From a checkpoint of a small transformer trained on Wikipedia.
Size: 8 layers, MLP 768 GELU.
Architecture: normalized queries and keys, gated attention, capped logits.
Training: 304M tokens, 4632 steps.
Each number is 128 + 24 x the weight over the matrix's rms, rounded and kept within 0 to 255. Layers, rows and columns count from 0. Numbers have three digits each.

# layer 2 attention output (transposed), 288x192, rms 0.0709, rows 271-287, columns 0-191
095129115142176145138126095072116142158127144145077147144159114158132124148121121136141109113140175113096135127112116107087131096166114140116161145128127123129178119124127123154147102069101109094116169091107154127131147100124162121105135134108133099154149122143127098077163110173076113157159067133101119082142174157110097114164103134154125124138135157146130129148097114120189139122124123115095152130146142171082096155153127114129131113175153097146127138119138119128092110154130116118150136116121086138140094159162098104144122159130137161118109143113151119143142129122119181155
170138130117093126108140148097134187087160108115139166169109131117112132146101135169134146160104131091094100152093164074125106141138092116134158139119103102164133177127102107092139080126141145098153130080130134106154150173128111149113162148149107162176127091141144121106103110154065095169164034110178160121137152113142125107101179117166139069135131138136110123118116125114110126138158058111140137101140162130142119118127119157140122105161156134149173153122150135142116130134138131147129153101112091095156107185118064127097095111168167117140129144108165105163145093148087158138
125096092144101125152066145192084152103147131160133104091088129110108114163132119167101105163120086116143111108121092131118106151166164112112081119129110129107137144133104154107114131150163132113138118151153112118126175136159118138087134117154128154122098120178117154139129104112111124109119131115144136159108146151163149097143128120144140127139116065106087099090095144143133144160167125091145173132116146113144127121132116163149131067159108107145171097128113103105080151156085100160130114131120110146076134137111132121122122133108136120129163095147117154137101089110141125120
099142139127114136118130117098176117143130146114130119172141105159159124152148147153152133150148150143098132171133124117191124124134181132118147142140119123144109110099139088161150087149047123173093139118178100123112121148134135143121109121166124110138093110130117103118136141100096157186121122130102145144130137110167116139104117102112131136147106069178201108113145138113119115118112162124121139097117126121122156106113137094129077171122129115162093140106170156127196091142169128122141125114119142119151133120141090138162121117077140107144181122130121111133149125107130069149
137160136119123129095155141121138139153104104126142117121113149104114163089106099121087122125117120116134185115169134106122127123089079129175047156121152077159101149110107190116114170140154107165148091176082137157170097145133128115150104135121166193093144155069146123120088098127110118117100139149111108127114090111076157157106164110161107125156086141065132135163117127124077120132129106084143126163137131119096152170149131171157172140164156128134124085163118135131133179090093166124096127094160119135160109132155172138139130167137081169086095136129108121161128169109135170109
095149077100148167146124098113091131134126153145129141134159144158135133141112107123122114109112159139104131105128101091111129111130109112141160121125126116156169104110110119144130101126126099122098178141144140120132105075111137134148138161096124134131123134133125126098151131143109094129128114180119109137132147145116106143127118122154126131148136140141157104166121108147136165132118094124141113110150122130119108110157165124097137128159176149140116144131163134128136120151118132133130140186130108108140098118162098122139115151127129158152121139132131127135112110138098157164
117100079134109143137105101130081162102188102121102120140141122132112132136139137087203106185108124137147109121127128085105109142187105102088100189155130133118118121177115115129143163127144084108146191183181127114103165080139159112086116134188109177102107140136103124132120132150125140104111163090115110154122115144167134106093126076138105084121118112117120059103120121135117170179142137132171149141144124110111169113131146123149115079143145138116175100142070154159149119140120104162116108127091145117160095110153153099143128130127126162152136141099112114114145103112153132098
100085108114105131120152097149151123118171116151169129125085093113128143143162117138105129127085139131133041115127120071131090127151151092143114183100105069133114095134097090101078148119142063089150137155113172196140143081128130086149113145155108092108117113142130124137158124133116153081160119159145165088091112110143130081134096123106130102150100098113082103085103081126079165138148103099098090124098142130138126128107110116137135130199095091131169083135094146078114124172078194131136123120134105152128130156116149110121144136105138190106147177133096172118129136092108074124
136092107129068111090111166104126108094147136140145133097089112128139127154093121169144129155101071144159126137108175126125146151141140140167116105129134142123093132140125156097107108150145148150162090144140120150126159153134096124106112105124133132104127105158103129158140137102127163101123164132084126093137139106123129073096110123123156138136138098136111148139131092143126118129159127086119126175154154151166132134148110176180141158136120137070162096141172126138116106130099118139109124108084109151099141127123126092076127108134153120128077144127168143070113131120064103085
100140152155138147142099133145107145190136140112135153170192139153097129118121156152136128133119177133107127126130081107115142110142139128119140135113135082114142131167140108174108111128082138125095119119125092135124177129116126121173113134120153126109106167113133136122109143141094122162160106131116121139124138115130120157096151151142119115114180144172132091158127123132132113127087153125131133146160115124111129151097138126127086142140154155152136131098132132154158162164150116123122162158155117109123127148127133124122084081085160116172160139131159074149118082131097138159
110149164160164097138193094102152133183135113093146112125164114128138156126141134154131112123170156116133165121188166108104134086110118189135144120117110146103144114087158166136106061102100095151148152090123155115112117085124142047134118159109145147137130157158138114131122128122114133128176063076104143116170112125138142142160134129165144090116115106136131117176144138155123134136109132116114146151156143134095103137133112079116136163140171159074107133123168087157138130171131124152149150127188124141156134159103135111172119134123090159121110085159112120122106130119115171118
142135147163144073133155108137165139138116118158095122174092110081154129173099148112103156137141149119127140109141147175118125117130111130095135141113114143132075111186187153113159147120145131095157122126130152124124125130098075126145210118119101138076119092144134153140127090171079080108056119168162161103162093148088118144142162105103155158079141190143086143109143093097136110152142132129134103096121119110121142197140119104139128081121139164105130177147077096157120148140098125137134114036100110117101128123156165137141128131132155131111113170148152144123167158162145165132
124131134129144093144179117168142140095155113091128140138164111171130133131107139141117104146127159142163173104089143130116136160146108109107156115118141216120129109167147091158145087140148104123104116133190116100129130149141131134125160124142118170132125085126164163151144151157146134112090167157141134129143137159172094094115119108142098179182170159095088080149118167124139115128142136113156117140168115147115067182116117085093091084125123107102112145119143148159118103122112082136139075106114107072153110102115139154135125122124113129136130152106115111121097135186189160164
113112133117122141108086137114143081138092118154101107087101183098156147121109101117163160137096129146110122061148106123103114117112180098136098081138158155115141131133093140111094167095149158105103128123146117155121052158121104115144153132134138150108135138167128110149099148152089107170115135145125090136142123106051120137163139153177142143115095138154121086130135083123157126146134168157142115113155109153164180108102121122122154079117127162161132033128086056141115183093110087119117157157148161135085177128123090093109122080137074086123112178160123147133145085185144146067
122102111138082096170118110133097143149103143133122117128131155156165096122140144149101133085104179103154105139146093102123075130116168155128204111172129168145141138142164102128172067146164133114138132130181121132172159164170120160160107143113169139132177106157125116122136116098133069114107177159118130160099148136099153171123134145128139153159115156141142131138107136108144095120138146132122102084112114094120132122120115144111138144104114133183087171078193131120122067119158112123145133167137087114142108124135086137170181135143127099189141179160151111086101118133104102108
091122142119178166150055086099088146210157133152124155147186134137107156099111102126143101118114174153126075138127146111101123110137080128117171131111157103107150168109097184088105149112148121110103182121117123127112095084114135138108066112116113095118115119155106109117151139167130101167152117119124111126138117116148145158185121125142162110187129106096119124160124119152132127121109122147111109129092124089135122104118142112097117130122100130143149154136121134095128132133114137160149129151117156133099117130119105097082131106119095128169134102106125157121144117137123171149
117096162087131146154078141069129109125131111110126119137125174121110086175137095168155125162064121104109076118138103148098116128116128119103087161126132128112151173127053109091070172141142135105165115103138129139125106131119132126105109112114178127134147156134151097078126098142128105174111128155125128150108117120124135102138096140129164118148117110130131132131124116124144154137140161144114140090111072096123118151124149146169136126151112087180143105117156110127098148142103174134158159163163081139139139179073140160136096102150114115121146099142107131103143069142110127100
# layer 2 attention value, 288x192, rms 0.0695, rows 272-287, columns 0-191
121132143154124152161095164138121148154124156118112116179142160125113114139192172164099180089112154162149120132110162071132170113126105141127109141067149166178152132123142087141173128128113115139104118168156158123112116104113145129213142127106169136163089119147145123160130174136094105121045140094143115142156142153124124129099129071124125143089098121125155088107138149144109141144125122146134106106116113107104124131140135135114158127149132131129145086067162153121103112143077071112077128118164178098130170128178189139128095118123094100083160135103153137138115106131170137145
167122128132131126134122103122173119171137139140115107135103133118125190135049150095093144154120112134126127157143142094102139122116087123097098095119090125087147102120127125118125137140121150127148104094110126128113131115131145121125111114132127117133151139162147169152092166156132093134055182156144129131106153055094126122159130073109106118114148146105170166128125151140126128115123119175111112109130105113120108140143119094151087144144131113106138134118139129124140096151113116136090173140153133105146092120157088136088119134111139088097166113138118111111097178162132115168
143120111097157133160157111104094106121118110129112130142163151119185096131156144138129136109078189145146176129119114150134105154184091103128156132125181096136062135101106123125153127123137128094151129099156128153123091119070080096108131070079082122141159138062126139128146119127123124105126134138126175144144080159106136148105135111156101165134117118091101142134141148139112131146128132123138161123116105149145140137087115149132145136095102140151112120119116155152107139128097131113147142162103173182070077100137109134122118140124073146166098133167148167118147138105129128106
143155123163087134076129122106131144157120170129140140118130093123046118144188125138140105156142062119110134164124157095059124125140198186137122138127111159140129095135151122148096138160125141162131141136094175100174112126157163161112180174106145139118123134177165130094135124098145146160141134116125100130108168158197104102117120165142129151156119131141136115122097107104120118106113119140137077087139127144117157119112116164129126121103202129122101117167142108118145136110189077116093125165126132117118163143164137144189139158088180093147146122118106097144124141066118119174
105137124090134126125122136141133117101138149116123140128159078115128108135103120136140128138167136139128101143094102107109124123110122119142118129095111138135159145120108137154094148143080137165143071115102123131118128138138134137158159150156148139136136114113108110140112151125138164177113125120116143126113080089155135141122125145109108082123096096126106125118140093122093128127092150113133149138115129150097123110128127196171129114113109109174132099122146084093125147131140112148160112150152126148159094125132131136125147148172106102159114132163081157150134132081142124111
138107107154128134161142147102111136125119152130120130104098126122138159116116115120119119094078126156129146113121153127092097151092126161114120102118084100075135113118124159145126129172147125167154062091117132134148086152048163140106135132081097150133173174158169131147104118172123093141104174123119129122125077121076144154187123130133143122106112123139181165123138098215149116156107143150100106055125077102131129080125134048121148133114138155157107130174148104087132117119152131125129133137124108140128154128129123123090090143113182124138134121134146144133116182155156124056
168115125151142147138133122136117147199135079135094174176129135144157135139116105081103118119117122097125160157164135136106147152087096119067088149093076155107140131101146119142092157187124164166187146077118121106202144113132159164186140157181138137166158198163144126120132124149106090129184158102131129090052091085149091152126133143148071080137147098118130130098093136133152122081127142131120180093112114094142147116117116094148108169113147100119179091210120080127090125109128154097086159161160098172104115124137157114103170151120116114088166117138131151131116090144133127121
082117144139111128134124138111139173190138085131088133185117159105116113124114101110080097107140130135152113124148173182114160134065147140097122127122144140127142118108121171142129161118140099127115143152159088131106126119116149158153114130147113147130110128150125115102136162120121130128112138143144133135107163118156157105140114140148095139119129150149147121115129131108083128159191066161154135136132125151142099124162140133143153139136170160174141116023148148185123101141160152082104165133134152147141170138095145126147131125093111120120196094078125089124112094158089112157
098136118095144146141080120137117101082140119115131125103152141132122077131084163129175080117122162124101116133117104099119171112141060160149163117179152125135147115127113132133130100117114145147149112109151104115133140115119113107114145088165106171140146099120112110102084111150121104144127156163140120151173070131104142123146112049132155153136117127089101134108136175119097095150079118121116162103112132108119126131074126151095125129126099114166140116132147174125150108108131101116141104161132156107142152084117110121098133171116121109143127144115107158123130128148156131115
115113112116151134125132137103116124120113090121161140093164124138116177123133140169140102127082119108138094133072085082113126158167125150158108141156123100175117116111144128164077131081151128124136143153161104108146110066148140092115166130106110112138144087124148083115108118154113116103112080164105114125153145108102091148164111109119104111137144100151088142095146079129095122090172122108108168078158095095146165113168120136136127110125137124118159160089104122099097121105177124104159128134162123070105139157118124169134157135110119111153073127149126155108142112143138124147
115136153124087126112113154158179147163145137127142121089112095106049097121158123135167146186169119149147136103130133062145066159127118173068164126179123117145163159112121109131141128181115110098112124105096102114125129122153137150127119148194196098138126118129138159137169157131123160146128108093137091104126131136139153104175123154144174165156156160130097151140132162145154120137127186098134078151147095067139174159145152140137134092139135136118072149136160119077134131122094124117078099069154116106137156143114140140127115138039152147057166149096155064130134096127115147131
129136152118126125125141154107108151103132120133109071171098114113104139125074090176158135135142118160134088084141145135167116118132055178123148098146137106148122126130157141088126110169138093089113123144062156121086108148081110153109080164081096133127158129120082136137164157174121198141135134142149082128111074163079148120108111115094151146112114117130159108113138083129106167149114092116134140139123084114131147156146136093106125120147085149100140122103147115061123131151109110167144187099130124153114161120139103147113153084145148130121122129129110124107129140118158139115
122109103152100084102107114126100170091135119119135142087130164117103091131160115110111156181205117097095090098122117091090157137130154169126152102133128140105170144122085084147121106164114133105079104157173136109079170166241140160081133117197157127140089132149171113140137064132161138098070164133149104144132149095162177103145136132125136093141147154084117176136162149112152119117107157141101129137162197136126129128098138185171110090115136113136112146119105089139127116115126135148108149131109091136151076116137157120141099179100144122150147121119130143139110143134089127126
124141163128112146118161115137124103079140124126115106154146086135152099154097164152155156149154162158144108140088167165161107114125114106116137126144157141162104120166117131130101147177105106100110136116137135159103193167101081129126131113111168124133110069125061087147145210123161128139132168108144104134129119131126169159122125116113066135130109144136080175122152122093144124134139089160154137164127139122134123123189126133140103116135088109144137084171129128122119151126119132113111176106117174152152095107107149131135062068107110128121122154146070172125129143115146115099
115118092145109140104124097146138110091124140111154164111103087133113145098123146113163133107095120074093177143115151117124132076123140089135123138141082109112183152118149130177127139116059135155144119145136095134141179116145097129117173118151144112124138157140095084176109083156101113112148106186102142127118108092115116162163148066126150053104131088132121116119125131131143124145132166097156170095129167141116086112112127171114130092154126124144130143130142124144118117162125099149132128084155056144133124135134147104123094134154103114146155110131113130160133129122136123135
103125134159154126127117132104115102086119164127131096087150116139147128155126154109103135157172155105156167126152186090140154110138119100139118089127082133104176101120109155161116133151092146156123151086165132128118116116236124122142148173135109121154133140147140121130127123147161065079056142128154142124136161111165145157152147130111051147109129106101150136120115138153131113118144151130135124123139196142114107130135107176119139112120130082141156144123130198174107117150157124163104129147125094145113107127165112117114123141141116104113115145113165132131103135107148112156
# layer 2 MLP up, 768x192, rms 0.0793, rows 0-19, columns 0-191
112091116124119142109102108130139108156125099105138168150125148132162169163154130092138114124138160120119141109150168130121090085137126141108113146100146139131135123075149139096178095133132122143129125130157130107084135136123144130102100117137127140181133148147142102131146100171088098138114120120147175148122122143095117153123137123134097115151122109190111126125140121106150111117103180140138109129107159145144087094132145090121130125122146111140164139140178163118122121131111136161128147117099145123127131097084106141099141147128141133117094095111145084180167130106101104153
124126119131152142110162126134167151164129116101110132127140153111162135084104102126138148087135163115124107118151092115188181097085128149159096090128145153124127109103150138148143102094088151183137130116117118119143129145087102135111094103096111117138118101168158195149136140118170098127110132085100146149178130153135106128162133108079086101112119110112137166110109132097107136115118118162116165136140128101169170144113122111113127158145099114116149123120120156129132158125163129095147136152105166178097136080075133092086156141106108150126083140194101103158147114103101115139
139092135125110124142100167128160163125128112113161153114150085160125101143148137164193108139126134123156111111152132077147124148141158158119107121134130127127120140122142122123159121098123102127096137102109126136144146142109123146115125124159158149140152133137131112120077107109137181132134117157101108105082124153171163183098134110130140103181110117147165116123126133137085125173114173121119162086132110140172136145098131126137131145117140145138111140141095146139108168112140098138109108104114128138118125104123155111103156144104184126154123145146133114158159139146155125100
084084113113147130110133138110133144153114142108146151152108146068113091120102149135123113115120113163137157117156138167122132126152114142082123095087156139075105150103126132137155098085142104170090084121116157115124125139153162136164089111140108133178114156139134104092136125172118109127180126129094149169117150154100077186163150125128114172153126119134126116079140080120118160123127171151129112194128097121107153137155120092151134160112169068162107176129108151136141142138143104102079082128170142119185130112086101154141165080162127119120140130118132098186144091150121128139
145109113146120093120137133133127091137139142124177171098091138157150056122152104129107081131089093142144167134104134084146108119129110103113114149113159143116100141144114138143156078116134132095137157136113151113188159133107115140133137136132105119153099102119164108095118137100128098106129116155122174183127103173122130105103163080113168133189152140134168094079136142159170092124127186124126139105116098113134156141113133118093156158163145144160106122174166063096093144123156104153145097103131111156111136064104126143140118124112098107111155144153120105140125088146166133121
169103128138128099155158111087124109167142125131098094142138098160114091118163121131122130125151113131130104143117125117145101150123139120109154132136109139121140116087102099085107130074082108085150115150145132112136126096121124122074089138152105129145100077174134163107140146108121108128116150155119143158123126127094119108098135146104106084125145104137191127130136153106111121096119151172128134139119128195134108147166153122172094151183069148128133160149139152066120115115105151105117131142161128100146119139119115150139175158128084093098146137119146104143161125136133097136
152115161183127090179132165123123153135168132105142139149122115128141106116140130119147136094134144127116111114202119106184135120149126131130115124141139117131123147140135107130168128128097109114160109107110104102105095120193131157107132130116150106137079137114115096122171137137138136149095129104163131170188123122085090156139141148127086123157117121101119065109143178121132125145159137152127161130164171121175135114126144104107090127126108124122105124146121147116112143144210088152135110106088094105125143152138147152096137116135156161141140132127127134130127136110125131128
104109169168152086125157221138120106122204102111136146146144116131185115122111146156113115142143136127106163144106105109117112140138120104120083106158146151129129181115119146149136114109152172094125173155110093118174163127115159156106114127124098150126118154110139142141100129147093115120116126086154129158105127141124066117117144121102099119128121138127125089107135100152164137165121151143121104139157139135167128127126130128193146120181107126087115132126122136165133125133148122126130133099113127146109165132123114126148101144075164143128068144185112137116123107097089120146
158110129144152124167177140086115144093149125133113170145195165145171158110146142124073161139122137156126141080111102152185141134110117113090096122152094140131121159135179127162150115181130124092096110150114142110105147101088133184169134130137177136113126134143097140102106160111139178125127113141132124137135103164137112114147167135101117116154106158159137143073110113151133100111133140131126106094109088156128082112094124163128074123108127125098137114159118155182134120133137128151145073160135125099148123076172121145113148122159114100136155162174164091134151155155179125123
145122141119145128130143132125105125126166111114116159144162092135153102172147171131111128124117139094148124176156134125177139138090132124107104103160111149134119172097136101120129128116091139095158144139153168131159164131115169125116124088154159131121099133127130116103119105063099091119118127125136152147103093106123093163128150186115148114091126082111130130104133109157103118174127126150137177117086094102164142146115135154133158112172127107108160163129141134083095116160196124142142109127107158119111146136098183134165124139163136136119123182121179117171151166173141118098
139101134098153139090113126126141141161127115118133136129143101111132081133127140090172117140116161094124132144137122099142084120126104131176137135140129109087180128133147136124136134094103114144138132138125099069109094171142153103108110100101122130125135133106140088104141128127179129126122140123133179123140073113103159144115130098107111116137118096079140146152115083109107154127153139122127160167091079110129140084128169114090134120163104154128143165146141107097147128127110123141113133141132152144144109129086133145103148165163128121129122141154134154157174179133125114137
111117138141143096141144109157160151091178088119191171116114118095141146100102127154077117152096155131167116133158085127121132166086134118157125120130133146119135165158109129118107132145145124128169162134125148090103137097146127125141108104131133203130120154101175130109098116172088113121140138134153142154112112124160085111160185095050072125115114124107108099105099108109157115114164145121114147138100130118132120128153124149134101141144102163176169135115128153095112129158146191104116134137125121101115133114147140118112128123121146185130133133176125128133140173127136128129
150107121125149109091095110151134163114138100104154147137109179094162127116131135141138102101105142154112088136077142156147106127120127099086108107113143114138109128143142110115080153134145168187131134127095136115162134142110160164122110113161109153124110121139124124100131121139154179087108103094153119104126125144131132102121149146105117105111138157132148148119098136108120165152170110108129155129143113072124117086144129125085127180165095132153113117137129095131136130083119094101073136113113120112101136093113138124096139085131115152095169122138133124127142128148196115124
110116125106153120147147134120078126092144163119104147156165118123144115140132118122130135090141157151127161140134129124118101100133166123150106141151069110152142122107140132152123120096095113111152106056105137109150157116103144137106096137119124148134110143161181166148138060165125117110099118154132116139146104151095093148128150147149123096153129107097105099142105145118144152110141154128132130164119170113134136127153131138141127131128120109147131155115165129138129121146127102133113111142140130127122152141100139137120117135157126120099109143112169133163137119103109122161
142101173129123117131122120158154121151139117068128146140123140118153173122145145110135111136107104139141139143089091093164108138179146166145098142125112178129119124137161095144136115098130105138178128104159087098134102126152140151121127166137154177106057156105170103129094128130117130116126124129150146139085157114126111123141164068052120120126132114102122162140093095142189119163092137156125071074119103166147172143125146108130102152108164131106147123138145160147134138122141131133122129119137126109113113094132142175143152114138115154097167102164131095149133088104135087131
161088108138159114118166127130170110155127128120153152124118144115160137142066120102130133155151165135140131144120120112149114157148113128103130110099046150106077143151115125115092081140092087124120120085138145146143130129073128131159117124113148127118115135123113112115083099100115125117080112136154126122138175131127140123121151127116148112152102092149131055096133151106129146159165155129083082119108113122116086128131111150127137121147145116132123138119120136111122121119160078163115112135133106119139131120113105124130144092096125115139157122115202085146132103135173105157
148135124105168117170119143135135133099133136125136152162139147137154085155155148134124109125115132130126104155128105125127096116166138116137067132091107158141140131106146133192152111109084127094180114102110133115101155153116135125145116133131146170125110139144122134132112145112153148092138141134117113140144126131119134129156136111129155141167139119134179105093127134138160130097142155135136115130153156118134116116115106115135164145147120161134145128134118148136149130133165108076124127135122101107149178126128106130132122121124161124121120140139134120133123103121119135176
139120118121134125146128158141133082145138123133116099113096118111143131116118163136113157136138114133129113125094146146130117161130152111157104131129104096095144143134099154131146122133088128136138124106110080135083129151101110105113109159123148148130127114128137122126124158111126119135148141134115160107105096117128141131106139122129126094148135123142179106115123178131151132118120145112110071156132106154125108135167118117117097149099134136107163116159120159135154151103115108167086148083158150146113170119138073150091132116092143146094119125112173068121147138119190125148
166100109125121140098109118155114137149137105095130140126111148143094137124112112102107137135135170168139113187121161076125102127111126151104138132174130129111113140124165104153128115156100122118121158127165122108166111146140130130151123123136133133129125113167134130103103132138114132142101114104121151124146151177138138136083158150130149163165109121153127118047122099142133133143133081134142127117110105138120128109108136141131142138124106088137163182132117171099165144116188153182177095114158107166142067122113099130147175109133139173130156183120126143117158165146153077104
156101142151127094084154128108119146101128094117086127092189090087133076053128169115090111153107119156107160120136165142120120173182089110157138097145185116091142159133148139152114082143157172134098121105123146119107099124094107151136087116091103178134135090136121070125122135162116179142146075127102149169124105151145155088145184132126166110137110175112130165078176106156164105136134110112155138119147142124137135110093144108151086147157123133114165128167138147128125149181115164136153174098168071149113147111102133139146122092152087133119101155143095115130144106132153115100
# layer 2 MLP down (transposed), 768x192, rms 0.0647, rows 0-19, columns 0-191
112113096137137120125160152104144128134165127139137103150150129128091166126143139124126135114127121140107112128116106102118152188142144108145156132137108137130114130126103123148100124155141125085142092121102119149105142113139128127137138119121127149107133160091115150133121136057120161180117099097120143102145129120102128161097150157122136119108112095140108112131128140150141116109128126111079130114134117140114123135106130116178158119140120085157136123123111088085151085153149122111180136114109135134122132125112122141117135136127163128098143110115089133170161139113127083141
132111137092105114134088115128089118074141152126138138129127089152121168132165118110088126140119150173154155150161162141151119110113150134123145103157127143146107110164112155099090121141147105133112136138119111110125162111140130115133118105132123159152133130137125090153126146126134151101122097091121142110155146149143158120153129154141074124141120095165117163130115142158141128135125133129160154111112119131079103138101113148154143147081150154152131109112129117159108105103109107147105126129107060118126120134126168125153127135159163134124116131070181132110143136186148082129
143126125135146119136143138120143165151130158127118103113115116127113148150131155127109164124102145124082138152112157131136096139146072133138120141093097094145144112136112114123144135130098091145105129158136123152137128117154107144143146178137097121121122144137105105148126149129100127120131110112129112091140105156105140109129176157122153124129098130092065130148113132114116090075155081112117124123156143098132106155150131144101115141124190134144115147141125100147122141110137158170127136122165143155109139147133109096112122140144116143144143147112130149122145142116112122159
138104123116140134161108142141134130132130111114137121067120141186120099123149138136073111169122161153112100120120151121143134117156163141124143088115136137147158089109115129123085155095156128077140095118149092097125152125104148119110115115100153174104164104114095133116137130154174145088170160113121149087148103139167123104130161118109112145107080128175097137106133110126097146149097145086134131174118117131144125167142115169129115100092139160098179094142100131143099117206119170155135114140128092042135156136084121159150122173141188156112128096138125123096103138166103102126
126125145136148167139150090139091145132167123112106118112098097085101115119089150129124132133155122194104125134123088123106160122095142121077134169159130113135090157119080144140114126161139118148122170119122137121159160085139116116125106144157127171098148138111175121128144139116119131102140078085112141116153083105140127135122137138178136135147183121141148184154125149114136121103140074088130133104192115146069091140110152157150140122116159115126126113127182125135112116139097113134152131118140133151129139134124121088142148167128165175113145134116127111083119159128101112102
111106147166122096075174095138085127148153165132085140112156094104126137157144164137112152135129109109147177108136128131104147097120090116160121163128141100171127174119126134193166130125151143153112104131123141142089114136153086120114196080167121117159097134123128111136103125126116110121155150119112082124160133166110123181162126124162145128135111147134106127124167157153127175142126151130114090118139094129126133088085135154114145143116131118139124124098149126145097099133133126170096147092145130194079158166129145141144121141132157152060124141166106116094092124153155096125
134136123101132155113138125129132142117095135152124127116105122158134129112116122104109112081123138118141139130089134115115125139118139122112131110151121150117073138136113136106097132134117157107121120130120133103101151101144105152138106144104122120132104117101154128142090145140126113096150095127129118143102127127113143098131114116114144107116118130138118146122094113100122136125105154139113137110104094152148121137117125128125130135160099122113161126126113134103130098107121133117137123114129129156121126123154110107132125127121099153120111129142115134131152138123136066127
138113137126068118120143119167110167116142115130103110117124112145132139143110137107124104129104128145086157139104136151132141120169154123138130127174137114136123162118135102125112085147088143144138139122125148149088130103152104125139147161128143148114129089098153127118164125143151147140132151101105105159103150132158124134144139132132085139122155124120164140151089125132146101154131145160099117138120119136115138119154142203157128147150143120158118119138131131145104139144104128135125123131166139129136126131161126106114135121151134145121112120163110123140139112080117055101
151106128137143150138108193155082119181112143123141133102078073094127121133112162153152122126129179147111146143116125118120149120160092103123107112119160099138139106118136163141122133116092132144124131138114136115092089140145197152138078118099084140156170074093177151118165129166083138131122103116143133091110138116124175137151117174105172188089142104117121140129151143093064141131109124126075169114160134139133154097085115102115139097141123134142146153111096121096128129089171103078167143141140112121137127180062161097112154116102154159075109092130130140170120126138155127153
165126098153109082096132152095152123132092120117114166090125149099080129136167127129131169100118119142145132117126143129111135107121154127135094110078096126082111128132090132139119185073155130127077116118077163158131132157122149127125171111158103130102162119117149122145126146134130106151121109088147135161116119134116104078170111075135120127150132128132112146132150134123143085141147154121123132134129116146120105117154139115132100123144143147123113098144114146160135129118137120110099103135106142120147082155104113108122163106107083131124143110151117150141147130120164115144
130123124124111092122125131075135115120143173137092132096110121139139163130155169110105146153144127119127121125136134118117136102125117129118154123156101104149192114120138106086114100106138148116122125119091117137126152159134132130130120162147160140118133134159124125120121119091107122121141119136136067109105174146146125133134124120124114116130143114144110122096100136131122091113133177108148155130134114147091151125125140129136083154107103121106168099114184128088119090119126114154120138113126110125127129124148148125125140104122118142117133132133157135134091118129128099132
127138137129143130140138139137128118142112083128205128175114131137157101113101151091125126123140118114137087157120149143133111108133071123126134118135125117118136146104125123165090150112147137185111104122129092124130117130082145111111152146121102111157158094153121149129137126126097112163121170127174156118118136114149136120139106114117118165093137137113170139103170186143141111149143142131107121104126141099147129098140106134125155110128153136142125165155110141123147162096163142150114133157094106135134147159116126101120163149098109132126118146089107139160082119133130150134
176089143101151099157120108156150104138084114120140115102098100142122111155109090160108138143136143123093142171138076132145135129114152148170110133117151146114117129120150115121109108121128153091114140142152164144128152135183102139112141155133157147112151120114144195131138110095127159106176121148137123104136152107152131136129110128134117088126153122165136115133089128131110128150107185183137143145105126125133156141135145130152116113141138091141104123088115156148138103159140133139113123099129125152129111122124171113129141128116153111155137117141144138102117116126089082114
142111121153127124072108139117148144134147101118120121114113117131132122120119130136121119148117128097113122129120107141146132159089144132101120146158168141101117103153145090130132127177126137151094100135118123150143115144157131115155158148132113157108155147089137101096120148095159139166118131142144128133110143080137168103141134106127091103116117126123095151114131114160152132147123109120139120113144097120144106095123130094122134123143112093153130114131121114124155149154109117135131154133134167137108129109146123153119158111113139093153136143142157139103102128166122094135
160101128102155084153154117117092103091162154076122154081142190116179121142152145111175115067141079146190125133143085117143128145133142169150094189127085121148106102145114109124123114114142069106166125112168130120117118126149128133102161104140135146067097160125125140135096109108110115124138120086138107170115169129118140132115115142097128124121226119072150114147138104116157112160116141119076110124133080135117129135103134125107106142097129130105139120129122148163126168111133123177116152118131100113057131109144114137194124111139076153117171096178114074145149112118175127098
106137111159122135142107125157144122085120145140114116143129124117117116143128115166148156126108148133141149073145102139120116128116122138149121140160163110125140111109102109174134126170138144164134080142098120106101142158130114157129096103168112140150138187092111121108164127179160158112135120137118115160118090130130116106133123157130097151121144111102121142127118121117123188127120141125129143143115147139094128152146154150187165114130153116124181132127141109129117077122141170099084153159105148136108119109143123144139114156160163123127136114142107140148129115084091085099
100111120099133152091114076147128144173080108152116126134118116119153158085084125133094118118120110134142146130134098114123126148110113117134172083137119157145114117146118140078131121128124154127114130127137110149147118097151102144161106114097116116135113133134139151117127113109133096156147181107120105136128132137157127142118150125130105128119122117102144130148148148126144093182124118113167117131124125147114129146128125125144092125125120148147130122119147128113117075108091136169129117178109119154129103128160114135087117139120127104138107129104126131113126112153141129125
132131137103121100135115120132137138128124122134096179147122134117125137154121121096152127150150171111152131151131141138127158110129103132097143091106137134128110110128121112132144093144146139088113128153171136137188127114129119160130157135137098118160145144115107149125134122152136126126151130098124137146135087114159125121152089159120072138144146123129161159136109130126112150181113078133125173103129166117133097162139136129113165106154144105127121135127131125137147117152161132123180119160106123105115103137146137165106133114117146123147091129089061142131139120131089126141
119120127079151093153139127110167127100097113104084146175135082112083125091165133139120131171109170154131099099157115142140139160121126129125142144141126112159066136162080104146115145090156068164124132118157157174128124151144106087127061109052085185133144109111118110108115128131119150147118106099134123176144140110112156095136068133110103121098114093112128167121111129137146126113157144075115140078099133120143097134106148098093111151114142169151117115144120116137169154137129150123127126133127127103141077111113116148121099127096153149145087115155138174142088140115131133171
096122118084162156161174125129100080127137097127113105099115157142128125149108156103160108109123128159141118114109071141178145178131155109127090106152084161108127115132155171157118116158103115097114140165187140092140128062083145159078114106180132104132106116196152121123133104105110124133108107146136129051103138129159075086139102094102119200106117104118083106177115123094064161091145109166141100113143117109148161119132163136151132112132156142146114147132136141161118115085132147166113092155070127129137141121159126124093129149130104142146152083152111127104117188177122152138